config.toml
num_hidden_layers = 21
hidden_size = 160
num_attention_heads = 2
num_key_value_heads = 2
head_dim = 64
intermediate_size = 640
vocab_size = 8192
hidden_act = "tanh_gelu"
norm = "layernorm"
norm_place = "pre"
norm_eps = 1e-05
positions = "learned"
qk_norm = true
attn_scale = 0.125
bias = "all"
tie_word_embeddings = true
parallel_block = false
init = "uniform"
init_std_qkv = 0.0374
init_std_o = 0.0464
init_std_up = 0.0535
init_std_down = 0.0535
optimizer = "adam_hyperball"
learning_rate = 0.00879
lr_mult_o = 1.33
beta1 = 0.9
lr_head = 0.0063
max_grad_norm = 1.0
warmup_steps = 332
schedule = "wsd"
decay_fraction = 1.0
decay_shape = "linear"
final_lr_fraction = 0.05
batch_tokens = [16384, 32768, 65536]
max_seq_len = 1024
doc_mask = true
train_tokens = 244500000
max_steps = 7381
dataset = "wikipedia_en"
Each number is 128 + 32 x the weight over its row's rms, rounded and kept within 0 to 255. Layers, rows and columns count from 0. Numbers have three digits each. The size before them is the row's rms in percent of the matrix's.

# layer 18 attention output (transposed), 128x160, rms 0.0463, rows 85-127, columns 0-79
111:197169187115140163143132129084182119111129145092116152137105162125138172138134132137120124128087164127088021133136152114114170152146100099143130117169109151116149163108154137166065136125095092136120112255107121127079114147109108119097122102
100:255163144074102159062072137131148084125095178131120086121076101112153178161079160133127150130127160116118115122144122167098140123155116125109136098185079125134145148133124126107164118122093074138152099105189138098175116128100141173149099087
096:070078065143127094125087104155079143157117103155156107090162139141120100089117118120124084138156109137142255142149104101128124108105149194152120144093115119129085136090094136105145104104120144186133130118159155134155164132148152140164183141
106:138138143088085129128142083151101205160108107138109155152185078107074216103164144076176111086081142150107108125145149127151186155136124085129139155103145158155136124120109086128085107145148171089110145137142129071131150178185105110152121150
105:209080153127132111110089154132152164124129162161128099121135145140140166129116126122130120170141127085113000107130107100093126126155160103154157115120095135097149155161129108071109156154164145118101156205099120119087163167088091092107112068
104:166171130076130113148116134118089087119103134163139135138132132153151153154163183202129143153147163113104000077124125090128100128085152150133144117169114094107119128137176117113095166153101047134119135098142218077110104164095112116140173135
115:255152161058098132082117142125106100130109117131082152132134120131143113187148172182153133116103171139132000105108169152153141118148120158137128160160160103145092122133182142082154132148104086111133083130160175088140111130163127147132077106
109:156108121177111100103128173140128195143080120132093142097194169169121139159065150055108161158121095165098059193127118061127126106128148049131137193094146148107122126091199106111094129128155139129170143079161066115078057127175080120117123119
094:140061105205148110112089128124117128141159140113105114107140131143115101130082101069118101129138126127126255153141083109114100129108124131145120144142116144099127144139152127134142131110144195171138126251094101135164160165128137113142119138
116:195180100130087105122155134155117125104128092109124056165124163140120179104141135209176115160117134176108154052149127144132130078125143051102133083133155105105139124115181094061120126130101141163154105183095172128095100141081092125126082166
104:124111120163147081135084135143139203198193100136151143055137139138111085106119137107131120073136093087120068183085084133102104179118109108085124099086124081122137127081101147176160102131143135194113122125182100176160154146137149157090160058
098:095136109110143147167160073129121106121153073133159157166131137136099100122108119173124129123109127200160255125143110134148136096140118161130105126104170103151084151124069147113150110167126177158159085128105105120173145114112144165124142120
101:062124130133134183151156171113070115148133147119146146113126102149160064173164112130155150073082156140107135125155192103122106122149116142104153141149096092148096165167028146170133069120181100110132099000128135157110153137138153152153133161
112:078111167153128131079160136100153145113154141100147117139147133138129119120107075160144162105115114099099012131108174125130175104144145084085132134120162088108158157125161123100086111112135098135133146114115136128077142101170139146125150112
105:071132135187109086044163130092066140121216110104138056116187157152079139106131081148160078139146111120167065139162162099132129122080180109118083141120122131074137124095145141125113080132168159152142134246118104153070139154128130139111130134
108:105098078163155099100082165127080181139148128169135117077127119141107124074141152157140105161105102063158000126156101110170115136143183138127131094109102112112119104170081148117119130132135119129119128150132122208094146130112122114101103101
102:170144097185173102110133152099100127111161116172091112142126108162165152080154149183109124197165106045138000120113141089186127103143151169130137117140102140120100119141179148138131141129103104138104139143157117162093131085119140091086101162
118:084099151119136168146133179125116053137129129249129124107062127123143110129130129152098123129151130143136058122130106112152051094128185132161106089101155150095098148106117157146105088132165180061113112111107148155119149124153158138130106140
106:097123136113167151152127106151118090087093144172093161109141127053132080102154131091080105116109140097103255111113128106156114140150152133140102141144139182126138138152117146160141152116118137040096100090115072180129093106191101132115154093
102:148171165158087121138185172161189129093154065108172110136132187131143174156167099131133091085074125157134138110171173106078084110092088120136061123152140113173092105075126137129107131148106086161139123121134134084158113101060121111122139176
119:133103194067040182176099143163113123138086116150102186117124125092133163119153148156149068176131158172101103099128187165069123169158114142116148147120147135123113103111161081137061154145113087104180139108151136136130081113153164123147184123
112:248135113186116111088143152161140143133194083101176096091158141138108136103160153163141107121151053148127043084133181114131127097140155161115096091116091125111172111097164096179125114115118134158129133121120124060149063121085153054134134160
113:206168115143148096159115097100112141102170156152108114160185113140146134127113149092137100135104108169196094155117058131156131111093136211110155138132107138109132110130071126157179085160077172173151098125087142134138121170149110141123137071
106:134131162148151147102200127105091139138111155128137115099090079131105147132110128148149153127115159127117007094157161184086147166105119128137151075164104092129128122140143136116091156151155036132139150196104154148120146166115144117091127184
108:214156160121079142161119153133164117144097113167130146112132157090174096180141138151119161098133116150144034126116151090145096119141109123144103128154110135166109127112097132131145111101143107101157111000166104104185068125106157146155118175
098:025116152157149139116146117114144142134165095076132151150136141160133114166181064167179159073148085131134148135073198086112121098106139112139149131157180154108146105069181126118141084099211142095093163035116137086118131103155140097164116173
104:160150114121092107141151122114116155173156101139128134109190122172151112139139098180174093105089107167181000147148125134153114161112095118097111145103145087144077123115056140113162064149105119176142085157130143148147136165099144184132099107
110:152111131159125145086092148111048172193186132111135113122103120145113149097121139132208118147163122117111047107105127106095094143134151083093151108130099116043149154129113140127116135139175150168137132255110126160085164179088139077110105120
106:255190144104128118160155126129135150145097082147100161138153137152140096144117177200141146129099128187157000118150154162151145110174128135131104084153076097151145109115106142107134079156114078169153065064143144087136100144108126153102109135
112:101133119102098078111129154151096141152109120116156104081129129099067118140217124203165150098153098128133208097125154130094124144169148156137130110163100098111121150053096152108098087108172118113100179048130198086151146165121119138082173166
107:047132134104156148140136133118170172119074155087108145108121060134082121101124123073109142162121119077112173153134131186081177128135130118123186120121093125124198097110121142156086172077095102136123207118102100160091156137138119088141146119
115:177094125084066140159155105148122077126124167185170085097142073122171177082126129121169088100116154143115114165179066143163102123107115136130095147100125149116091135118103089178129095121083145110144079163109171117168114149102162151163090149
100:076129190069151166128143125114178136098116121100116185140116123104110120120195156148121160107096161080104000108112149150117149137193114109146133128172132124153121131152139150143097184127134126108075121147105115092113147159119110072113101089
113:159101157130140133139135158132115082127085139111143149131099118108181156124132127104113148090117189166114255133165114101147155150124122138156099152158138134167107166184047125110101117124111161065134117167147132093161098166125113126162125126
114:152093182123088140112080094110093138181146116100125140117110108064089105112093145108190147068141163069070053166124154149137154130097157129120127126123114119125165190172087146168142128091123134143203128120084117136146132158151140126146136171
110:106090131177111115105129150103116130131179174114096098142117144163159161137087112092180138155147084124193019157106066129156102127122147114078171139168134123074160104125157128084153148144170084144123117162128148123107149130077111122145067122
102:142158094161112107155082123111062140188125136124145123100116155084121129097102151149130100126163137170124255106112089110122155130129130129116075065113108113135145157105092141163146113084118146185151125188143168121141133158124125150153159151
099:107084087090134108135148116174131103144052109121144132084121102132143077144165119124149121082108150125128255132149143105142133131151126138178126169100122130159104138142124138092113083121119155068103112079131140132158139142158131144144114160
093:209094136099120158098106133146145084105092163188123121135093101110107116110076142132113148129154159106124000146129071140176139171110138101146157134150093155102159135191172119106129156153113105044125131103148100134143096128139146124141093126
105:027106147117179144138122155165120141145134055115126137076117145135141184140182141142126097167135113070099053150132152130144157151128139152096158122093147106126094088163133096133147195181113124132115115159160077119084121132090074083147163054
110:048134130105127173094143132087127101096124160143118099130084129149108134112110100148123143132139160113128000128125129159149160139116130105116121130172152127099144132098125140104104138124162075083086136105177164160104181121159147133153125104
099:115130118150139154159155135155124097132159135099165135137128149128130159155122090142120136123121108209138255071127164118060077143047101188097138156139170099150101187116071112109121167087131150130130145115111143096157110104099120137127184145
089:211168104099138124130151128118148141099106119128169139144170127150133111142111163164092190122116147150114000095167123105128149101119145083147138129153093093118196121140109125106070130088105059123121150012133166112122101167141118123141122135
# layer 18 attention value, 128x160, rms 0.0373, rows 86-127, columns 0-79
103:159149129209134125148225126138160115088181102148149161173155164193118115106183149142187143132155130117134122175149127081168138165088126100168115112090105068130088044113115075157116112112158136136172139134105168176090164145122076103110171092
101:165155206108143170146181118118068100131207146134089108149092102081144187135145144103092153146101122130151078045114120153132166119213126088078136103183153105090157122157137122196109121143138140114140184103056104093137091146106117143086114091
105:123142127162159130130104138164153105098095072142123098074100123129175061183088071182081166118110113152150122109119130119129050118146118135160138144120131121079128141136134133161132194118068095151145116114131116147076128107125198138118162153
099:106170130141145097186162083164185169131073110097060118194145159109098109151124157165145194052103116120155149166118118122150132213101083110125072189119114131097114055090136127126096095114124106130154143083164117158143146127096112183144141191
110:095105118137115143130129104164130120203129198164126129129105125118165110077127122097165157088135137159160162179117118147137148129207081072155077098125112157170116123140049128180137097156179168147166123147142132158103114110163145132120037128
121:122125112209161144172171134105155124140097140156187113119097160101142121078167139118116169137145127129136156157167110140078111122099159087143116041095113145161175164108073108148069109101146151205159155145137156182081143110133088105085150123
109:132122164123147121133093096107142144067130108100109112200100127124112125085119078196144129090157153073149121075069131202128148166122093143151123140061118137148119125185062144151175128129147108075071133160114181173182180124127130133142160177
099:143155175063131118173191156157124150109132152147164129203133098068106146117150141165108124131101115087179076084151158166201163166108118151128163112072143116157158132093073124082119117111122085081078156048169156138160132113084126170141160115
112:128120097128167182112125166140138139129062135160133167078139103109156105147177182111158121147149154086150121154091127104088126170127111206207066156089122139158135143130077127171110111083161119168144185112118172099171135149141196127123123113
097:144133150155106131122173060135087089069123145104094101185129165119102157144105112159050143148112118127129139098159130115170136137091111106123167118146158099134135106150137106083108134094104167053111122120143101094143144121100149140206130177
098:152126135118137108077100202137082128152123156107163128086128095114154127100148113078098032170152106090104099138103125112099127107121168142115152083124140210155153142122163139173138125064088103176091143124133135127109090116146183084133144107
097:141113134088076105138063121097140060131160127161152136133143123083121157139120084104096090155216119130080124136074096179135091106138153110117100078130148192146159144109204117082144173151107128116122096207140097079126058108154110095126173132
115:121098104090075103139098152137140147109117061108072162090094122082110133185175159144129107110167129108145150133149133143109051137137122137170102108125130162168130120128107182134133143156143125135162137154142155109137138151149058071125084157
106:137098111090142130190109060169154163164056148127111164159107135051122121147111180146144159138117096130128151077092111132114141146109084174120134121118160091130167170125109095082165106122059129120169138062106157091190156125121098112144098140
107:135120157099127130153151036126163148116125106112113112154142161101130138174066133109075185102115114145087148121103109139109143179114052113134127155144125104061167135125172107148116143089128190112107092135129069074132110103102133177162155164
102:121063112093142160114147065135174153118098130121148148093110110128065098130089189075161136112102119226134151153117144179027127171152100111140108118146105124082162135112110097140145097130137128137148090149126104094100142130131098122132137104
116:097137106106090095158109101068098160150147143085196126137120161139139110178102154068130121161123119112124144141097110158125181128133078108102135140169129146222174146143129143109155156142142098136075121134159075124153101101143118156113123121
108:120099164101102116101100156100152155156133093112149119144120150150140184133070106098097192114103110151103104175132124168103136136105152093122182151108111107124131125149155133079099105128119120134083097153119173116137176135100133130114128165
099:142139077087137135125117125145103060179096183179139163139117124123139077097135134160203104180197130139084136147121107159177161120124149185099154173153158138128102174121127108112145103129145171094092190120093127153144139159146129128140140102
116:108129092144153112101116095116159107102097130153124121130108117133156113120124103057127173091169128077112125147071099104172125076133107089129090119146127168135124143127111197147142141099144130151081112129115117106104149143168043119128088145
111:141124109108133073131174067112114144070098137151093150184116120088148168135116140195163134130113145130098140115166087139095140131121057150104086152185139062093104117128105104117174126131139119099111146103123068155125182161109091178127122106
114:152123162139166117088148096137087184162152097101186071181113128135096128064130101168141138163109091167115138100136128102159173177122148042119126105090124078118138113151165066145113111084115092085155125135169131094166138107055200165174147147
105:110114106108105078167050082161144122158157155152137194150179138099135094132158135107115104118112142140143149107136111058177110093117088128131084136143123161138155136109101173167220133137121200126149110080158096140123110075163108155151104084
112:121155086111135138111100133111095066101159134148159129178082136202084168081115088137139102168163159162082127189136103192120148097116130114106110163122117153154090115126140102159161123150156129101084168205093143154123165137141099097115159078
102:106132112094074114166109169104125103116070136122120134094124108098109115155113167138085118174150136122128126124233117196082088069200144145136075127111138136167122181146091147098088188186080068124133165169102139115127133161136108090089098138
100:125126117147180125148114065159086096139124162144185079190091122078104121062135097128080121167166111153103162075106108130131153112081128153119119106116164188129159155116179065154158139052121177122138155115144110062143120100113175094159161136
109:136113096112149084151157053166215132115095172127112120160171140100104102156105126135061168110122099067156142127119132114121134180109043154175090111071147142165161106109124070099161109105078133097171053078183121093113119102137146149174111146
108:159124113171130131092093068126110113090135102138166097138152149119141154077173107136116108113150126131068136168065102140065104144079103098121089124102132160083115123157150093166171137051104174133135157147121112175121171111122191121127154111
110:139098111096128155143119095161123078137137160186093156166120145137165148155096149079089118122156145115107109109146095066096118082110064100097101141106145140115149123130136129134136141164129132125162141121094105118072123100153174093109094126
103:136097144129085100086111100148147139089199065136080101148186137150142165155133101166138146059111150120110119100104157056133093150174123103122112129152125110065060105144146181107151139167128134109139074135162120109123114131145162126113130168
115:121202105149140100128130121122086110176173150125157118154076144132156085166107099118104128169124117145159130053110125116170166125113124131123138120165135111156160138142114125126134190169178153113093141109149055116124121134136155178105168072
105:079111086162100098161098162160176141173075125141118113085136123203130104213078063137095160083127132139085180201166121117147057159111166112122149123123124185120106112095139147080091144140093140152113093135210113201062105093162160148141161193
123:137167091108102125158126144139133094161149157201163110129121118106136092162095079127177100128149115091136102137123126183160076090100176123124143105127119161138119096074192099160129157170192093137103161112111132160122122123133143137119176123
110:154158090087108091120135114159181108091154138132104130146136182135135169161148070150074144164099080117190141126135125108130087160099020085124124126111136117149144087104130137107103145167128133104143068140180130137100154118119141135144127069
107:109177124119132087146153155130169132172154136097139096130151125132073094104139195156070177116136137111111145136153161118116151150120135139155086145072138097163132150131102129116129094104112157090168169131154157119140143153100112135141125111
104:172102178117149191109147107124088113083157138174113129131108115141146149150161131067153115146098117098155088112113137130133118114104106122169173150106137082132128092140112121126111099146144138104157121072115147095169138128113167162157078070
099:148161158145079184144123167103091093115175079179102131109121142080175177143110110130052149131126134127123058110134111192122095095154141141095132087163127156103163130089149140153085211128164111192100186147067098127088095120147179124049198100
096:099211120173089113143142132124160166121155079038143157096114181163182147165108144124128206131048139147138150158139148137117128115108113097160107131145083090142109072124086164133128142109173120158138111141126127165119158142124047148107149114
107:096130102148088081143155065133181155140083183135047105162185115099131121073085120139102210053135112115126133124101118122109106153157140114099090172198141133092140110100145144139057110072105142125107130141132142148076109145113142138156125175
114:088116142153123116177097140140154133184129135075145168090140148154156099180141186077132161121099144143156187126141133072064103107129179154153140100137121119191124151188129141120150130144089171157215096140108124095101092122132004079087060141
099:142144098088132110094074197120104089181124182170172157163142073105141106080183138092128054147159141090107121119186112135191147031195156141115111110130147142162113106101147148151143080176173093121117139131128113113174092132154136098148091126
089:141125165141115121118073144130090113111154118124125123113111108125153157166141076157195107099144168135092135155100124177128104145197118122163100096114102138145046130186147143189205135167182152124134109174121096143145120136133164151125130164
# layer 18 MLP up, 640x160, rms 0.0534, rows 0-43, columns 0-79
086:146038119150096115114139163130081151106107122131141107099122102166178076167104118117069142075145078118170118123120104159118101134156189156099096163164121135153119096157109111120151142167133118156185148156136158124056077189058081144138132154
083:120149099137201121111094155157203082107145140171082144082091124091173110125186080151086165138154074067174140165123176180166081169141144130136112103145124119177116095102110106181115130130135103110083113141149114088141170033079182099152117110
104:136108135121111118129107195178130147128156105186136179088089122185081171158109090110110159148134142164090155200118217141132124140089171112148191077118113143157107166119046148193107168091048047104169132127079160087137156113132082104132127101
102:166156142155076104118068135179140139151171139184154140156146099106123121108151159137138176094115147094058181084137189156089137143165126170167129098153057161147145139082147159105102141103077129123114141056204098129124141130167160140078166093
097:155098116171129167179074111127142130117112125131140102131107086147116090123139123053124094187120129177093107132114102142115141159126128185106154079123069159104124100116105124131170112099145101176122122078106170149177091112123142129145150074
098:123122144058156124135100102143092095098181186127132137137113129169176080079157142111151152129114147116168100136074106102028170095144169180180188151136101149093135153091108109138109074098179094131113130123144170084148192093117114114183109157
091:112103115074115124113117077165150064193141088061136120157132133153075151188116117051096126116071087164102141154212173155156140132101121143208141148089118160130141102148148081150092113111184114147143128133079125101143117070143124146101097169
097:145139152088135186123176106163157086100136136077093136113087048086106091124151099134146095152123079148185136182172135121112130157140150145065129132122130152120107176161096101102076057157131128137099123126164131194146116151138131133125179125
104:163138091192165143069153150174158110123148085163111180177168091102091139151087124096124106117184068106141151109119101140133190116129178136078094108130113116090158137106132141116130202139133147106149166097153122101124057165075205135109109166
101:135167148111143180122184105147135152113120170159083197134157049148139128067121158132116154140089137114161151134090107133143101110160113133155180105131135071142159171087208128111154123119131082181101157139169116093126100170123079128110076110
100:131126174132169156089136152112123088145157103091091138096123185152112149158140136116085117145123154138134176136103129103092104138155119135104085138138134115166110132115073106164097149085106101126092114082126142150106177147084137125077040157
084:116099100110080157174151170135149122093163124096200157152091112121127104114084099150119165212143118169147148128148209116150162150117137106172097099152131109131097161072140120086146134106125180134127150119095137124191150140213137166133125128
097:172133150165151096104070166091096143171160116130132201104091125137113157077133147147159108136157122132204126184076071116073102110143140151111137059133105148072152130084116135122173108110108083182158087150171193193179142086095128174159100133
118:145155178115144143198151149135068122133143139111119217105131096151058074161107084127175127131127184185158139127183125130128162064127132079129122156110099147094155175112133143127051125061120091141163144132118129061173131189115130129122115112
088:099177143139138110110215136166078081131183126166117094123148171165166074157105143131128104123173153094155147156120116162093141089138143225112098084165140117142204117100131124153132125111093052161136087124167171137095106093208144143153117113
097:143116225165126159144128186154133150113156121069147158156074139094148137106148121101114151159150146093044191104088110160147113095110131178052185151146134090134163169098138128083126126146064149106094191080111148130179106160084111118153158090
098:136062122113123060113164133157095126109078162137149077098165112117133118112063151130135089089125051138112171090132167135103100137087135121105182098140123188116085106090179112166169150127105105139180177075120146111167154155192160121105098171
089:138127071110174116099090180145090144121181170112091121128126126091128133153119084129146062132150104144169146105165117151161113173107084125114139059154140111148141124141118160106179237106132124086102127116147182108068062136103171143125166136
111:140124179090106171084104145125137145113134048133103164142107146136058112097130113148098103135124157126153161137078164168117179119104131092147177101146080152094151131135080113110149122100152149225078129140134106116199118102166026156078162172
094:133121052156157129110102080087155087093140197150161147122138092135200154138123070136138091071123060124211130088123151125045184094082145084075119174136079070103129125154146110133120089123148139137161133126087170073151138158162150146113128104
082:125071140160148139126141163096132073207187167142157123111085126085082110140143154150103138130041153182121196089099127147134080104137138114171148116149134117146126154109116075125189167105108079059145108110136102140151123132174180191100118136
094:162146073047125135058145093190132169159092123124136120146156136114104086176092114115112081101083109198114113065088159096134173129175141157172155101114082095092142148146143114110098116105118077152205129128105105138155135089157114141190149124
105:173157155131109065040149133108074119182130080155120189107168097200105087129095123104182150168134156132104147084100130139079151126128145104151165131127134138131129134150143057115169113109104176144123142118097082165163166131152068166076114173
084:119100150151103137169165113176128158160092161086148107120162120116111082118125075145062084132142139140222127109144196157159121128104140126134124127113123128113148154139173114153121166138070160054133096135110164191124227124167124199084118199
102:154119126113180137083149091098132100094089135144151139136104128148128142144109096171128140074118174119156127121172164118130161098183150159110069146162107103129124209138119144115124107105144123186156151079163112135083117132127069179065186116
106:156165161085115103147107147198147122186185096112142142158132075141116089022090120157133104120127155128165125067207112135135075151084141138104143123105066118170143137152101159086132152118123129089084114135127157173152107061147119138106177129
094:148165140058099127145106162145133096152137195098065127164111125068100151099120133111140121110187124158201132124089159131090172074159156119123173151102116072131176151125140140052118106141144117088163141116138169104161188146176118182027082109
094:125087119203149153115186122148127171117149196165066124046126139190116136163176108121128151168169086104126103098128138149069236155169164186084154156082117098108104194123122167101112079078156161099107078134106120092114162111091105155095060171
102:148057153155146129146100133130133142201135096125161123125194120067127093195148126143153105192097167152150150103189138097093148107119160103118075157166106152128153148162106126101083131157148118163100119101144122156119147107174136170088171122
109:149149122097140121115141108155121074123116198130161131143153148135119084144169100100205114152106161136161134125148159157133131112135176119076182142084048068127132122155148181099121081182115129082132156117113136130119157139156088120122114173
099:140086108112195092139078135077153122077165130166171158095090104125091154099132111161139114051136127134148148128151175132130124137108133202153123150075130093145180140073119142095135129140077150113145157108103126121085115089041173174115097160
109:148168144118159144155163127092171107204105118115172113077160130151083150106106044120084144124160154179145127091177146067110110129140096157121165128069092142111143150162166134128179163099114126170158131059139139113100169109143128114092117141
101:165154179130104136152160140117119105129128123164137131113108147156186148109112167169181086129152060129111146041085136110166133095133151120118154150138128131119073115114089148089169117150114077120111156084139214085150196143143105166157074158
108:124096118106132158102159089138148082157132149147164148138130089091094166103135071145144079107148146130099175097091114128120243071113085140159096108136083084096090142136108187111141097086127136137085157067164107195121111128123081159153115169
097:148142113092202152103117077154113150121103096107165141086174077143105121117157117116146121095100130198134122078166117159089129170070126163106080181118111145099177115117128125131114174121113150118078165117169112096141207168199104148146079129
100:143069149162143154068130111152161128150100128120126115135119074103190061146137143155099170132115143156169090110115124124132127089073115113076159179112067111113145117103176169128114096095145173155117209160193106117165102137140123147097177143
089:111164198135109128149147171138070127121165173170118142168121145136187135112160080109146139110126119148152130149091154097107161136107102204099134149154082174161147133090178154076078052136135150127126135133138111121144133101182148119147149109
092:150158099124173122115178150143090093126104123168125132085132120081169132114138086167122140140193130160136155091153163172160129119161127110158184085123113107130136122086119087081089146077119145169106146140099120077154095132124169171106180172
098:124124131128149076136097075105158130148139179169136105085102029098103108129086097123084137108127068147096146174133187143116169110134167147093160133156118105141106182141148077102143106115138147152098128097130150101165119112152140127072121188
108:153087211069108106174120103133150136162101150085156175064181125189157076135135139081152174108154135109116123175136131166123140129121201118116127088147116127109153135061107094103084109117099136164110184159130131119181120148111118122060066125
090:101100192121180126129153152178125090149128116090084142095105104136120123108124118106161060162113111169179070112176087120093104168159135105136072068120135083106118174142125175148087059134106117123159152119173092196142126122144129128188171159
109:150133204152088098112090134148142057131181115081122142135123127144149055168150130114114109133104077201155129123160146091104131164132116109099115121159119104092120187106111113102075070151108103142140136135145110148174153151143091166101051123
100:162136126143178185134153123186128120187129192141123171105106097142137162145125134140127152151132153085126124147060110105104137124115153160098168146112110148094096120085100154082082138141033102158134111125211157180142110128131129128130192086
089:167175124140131102117179057136164109132095101147106123163121155119154157170101047198122098091159108166131137068130109134093189087136197153139110120168073175110122078060105108181142146069078097168153166145112110135094066069089168130139089155
# layer 18 MLP down (transposed), 640x160, rms 0.0535, rows 0-43, columns 0-79
081:165169098100189106136120082134173108144165104108113124079131133086080133129127110089176132175120120104103110106098108134153186119090116134112209126085132139144055172122172193162124132092078149170127131075108096188148140079156142135158129148
078:099128152106098093153157117146080144167133111132162189120117167142099156081077147071134050107146175137102195047174133126110131138111155136144126173102149194038149157155140180127084137123125141167098116137097104152108066147150121148111115143
099:133140134177098156138132115075152159139143137116106112103133105165152162091049137163163166100076127166167049160089147135114088188166061185146162099088160129101092121183174111153150143159083070169137135135169106095147100160111165125116078114
112:074144115088135139129089079075086172125119146102164086115095110060118136168098106155058141147070128159124075122112102175069073176120126174177141166167171107126125083126143126105152115114117098107077141139147131151184162126111119138153120125
097:222121148132132128106103134131095118069115131108103120100170111121061156135136148096087176083116172158163154180111161152130109093098167111205115096118184157156127111117143166151110094112123094117127143175174105172119118103142181109087100192
095:117113146102120143129191171107158163129154125147114144089139147109118128133124132158112098144118169157121093083151100055124097115153143147123144085140070209148106105088126138154153155118149164176134083153123130171154163122255146121121118080
093:134100121125137100162155127084200095067172146135137137104085157086140132140096126133137161123151166196129112112052070113111101155147205147099159118171120066158149079076145162154148148135171176126107117104150141138160175172109140134143121113
100:153158192101160186103146100090137106101181093149139168130086053103120134118167111107138144141156071086100132211099130175124100140085144100187189096177160090132133172087110126096198123114145139127111122125148121133125138181130102122209101163
101:073164125151163159120166119120121077155198151177119118147090090174144065144127130105115144100096113113176087143084195114123075160154101076126075142122145111181091156123159079149169155160186139082175103061096138114124160150127100161118150044
096:070145065072085116130148119116124114148198101126207130150127070094121123121151090104213095110093158124120133134150130125092164147120117163143089134170183155088151081118095155206087092120135124132175136125102136189087087105148083117121142062
097:109122169099091123191078187098112150153123144125106118135054163117128084109146144112165161148191145135175093131155157077143125085118144092144150098114119115154172191098111163114037099131134158053181087188114122083162129156106129123111211141
082:196141166129130130071123100097086101093146139131105087138167089128138227136099179097130148071147076120125067163115119138129136079123100138124110129130092153103119130158137155156082132163174080082117178163143110135083110161094116071108104116
116:163108102082109150095126110115168059099101149136131065139136132156132127161097091144128090105108117124045139072136198176160140097163115074113099167140109130212138170178176144130157150161128150178097161097098110118083108163159099099106198161
119:123172112117103179061127137116158071147152087174083115183073149105101140141093127129149138086164162116112156083111159116135098122142151204118163124159154143124092137111130125126189154210133105147120140117191105147092114144088028196128150106
081:148137099093135113111105178170179133153068147161170160139153166114111153128098151096114141152183149161090059098164126101079133178161100090092132166139194089127145103158133102109157094149142110088149132222102143121112059154125059105163127098
093:151127097101089138154126186106127109113096119180153141140125161095121095089105151199127128093108094151130148133131150133128140122135160103147123117151200123131072138100103140139085093147098094143168156176150125066085161139167144099172123117
095:112165131124171155147119121174090158126139114144094139177134159119126109112201101197135080145125145117071134146169175109124155094128177084136114125083146128180113132061128121153144144127148128081151161184145097154084133145118130149126175157
091:099137189155106066188135170098136112162152129111123178119142123115100114080128181187069173079068135113103100130117092096106127067092183087123109118117156137155116174117129093072061093127102096111126094123112150138162167080164159106130138100
112:130147138121136149091086142141124135116148149130107107183120141174121154150104073127173094146137145145158142153144102124156108141079153110207162080159159123085152188048140124117107084131157189117026133113159098135076132123115129152161145172
089:155103199154107139119157138193132160158117081135132114149134134131104133088157161102134127144112114060084119132153102171167078125139084142138146123095097136155161175116145138153216179153180150176064132107132074184117172151134129117070117112
078:149169098137093136118103089185110158093121122123150209127164105158176139195091080095155151108175121133152061118127129076123157153098148131082144130104139133159108078077150191125100100114172135164086137158158127118151138139054126084123088118
103:187172126095121139148130085170130125140126136167092119173115108121148113143154154153218163151101117098114143161122123121167175135103102117152135083119124059116152103090181196047143130141173147180125133089202089111076164072086120110150126102
106:162141129090166148141155136160158145162126124135142125129105107095188167092139139169126165098157142111148168170105106114193178140159107130151182142182130070108102096162118109122120072099169127139075200160188081150142156063152161162158086138
085:174163137239119166129107154086106116151189106106106099101119088104086106164178127118179117160069191160095082144124111129114173169105130117141103122065127119082120114161111139142172125128151098093131165124133133125190134144103092089180161069
105:175167140121125129109132194191170171124112151124138110116090128156143096104114109128095172112171101159129109149177147103111092102146160144146129101149152092182162158179120118118095147137100128091151038141138124174076126147116119151120153114
115:189187096165109135098089203163140114163166133102124088118139109085149159164141191108180145078127135094108119095116113120159102108117087141129178083146114147159128166073147107139143140168142087133111176070096109193140114109130165097109153157
090:093095134127117113115160156112097138089137108093150094152154078112153124130130097178146093142161135173095053120189082089140121143141158151121051116161158142095092140159150120214094169125101166162123208149140146120132075161058061102122142139
092:161118169082121162149037089169070154108131187105149082114149065087175095114139125157128116040098141141132087107087126091101122148136129083157070106173154116179156159151117121174141163054181080139121120143104157132140116108156061112108141145
106:196133159118137152135123103199130146170081145165118168123089147147107128127085141031128097092083102112126138167146167158181148200111130155093161144112151096126093077097139143095181179144121104124135124127123098087118171085115177128142091113
113:166139140105114122143154156107134158119110084090065056103151150163095148151136112149101078090154188163127172112178120061171154143139179114117134140148143089206074045109095148144129169205148133151095096062089138121091120150115095122077111161
093:190135151088091142152143136172139119122152141096142118117174134127177126124136127144134091144122143086116159165057108102098168021106041123126124084151145178146188130061139139129100135119119120149091125066142143174163153084161117109158096180
115:190149140101112141066144155159124133137168122161147142163091091151128128116142161162115129087127091136101165134124160090172093111074100150127180079139107109156096106148156071091163108218168113090181109140141112160125111137118143109155099110
110:140124106168115135116132133178151168162114099103127097109109109080119127148141067119135150084112105130107083092164097089113117145155132133147084097214062086149090188141118105099168125077124184130117117168124161075101150113121084108197105159
109:113119111148143098100119155101159132079078097070134106148096083122160219058105139103160163110171111161111160093170111096080165143095174135182123106142096176103179169176122129104184096083136110176131032107173140131184125144120145051097110149
101:141147133087066090174164158130195119130144119123101096154086099106190128104121112136068170142170156072168106127081090119154149146117080133148144118122138130112147118177128163188073161094165170113102162170169120142166141072080126131090090159
102:108110125130078052105144090110145141064111157154111138162114175164098068129122121098080126142115122094153123172135138152104172121163151125144148104125132159147144148175104085144145141135093124057102133133123155157188110126103094188123180060
088:056101116129121146124099151160167143162111169159123179137130084173124108089117087137120177121164128122098050137113134155104117115187175096097126140166036122137111125135138108146176100145115097155152129179132113093139080113128081106177138114
090:158136124095110104129119139134141167091163149112130107196181121109096191164081136169140112130124161123133093078165203088177078161135121085104098147154145148073074161169124103154087124138100166162084147078184078162114142087153160096097084154
101:082153113172068122113140125116139107168172145180094143101074088176116132161149153166128111111173102184119128106148117177145133137135130169113144130132163141182131140123113124149118147093091144080077131118130119057108058169098158193145061117
107:212127149171138094153085068163124147104136077134161165125143099150155077148097108109154082156149147074106088179151156143171134115142032133140144088144110107126110094149094171082134116146114102164170125151137178101151095138121150145188121114
090:033155161176110160150092119109116120081118133082164143164213103080078124127145122184114133126163075104112150120077136083202147074089144132084191192162129151114099124157135110156070153124149160118125087140118115088142159149145148144116102104
105:098091144147091164115100177113050158137139088116164072168097125091130175105177144140136184139113125128131110153135116158108155103145093132114135143117145187145084092088069168074092150183132121130245160113128070080102160146154112145108118141
101:139081091099124074176116054126191118120132095121159106151153110131133134147125157175161164121122075196083157188127117136153159156109141130141159136100112061179098113147104098113115148096173109129081107114178127135140125133088120129129131121
090:060067147137128175083099116100078146154104143126116146146083081112127158165156135074134146079120155077130144168146073136101134133141094162105135039085129151108143184220098163149114128176097128099115143129190119114126156169080155091151126134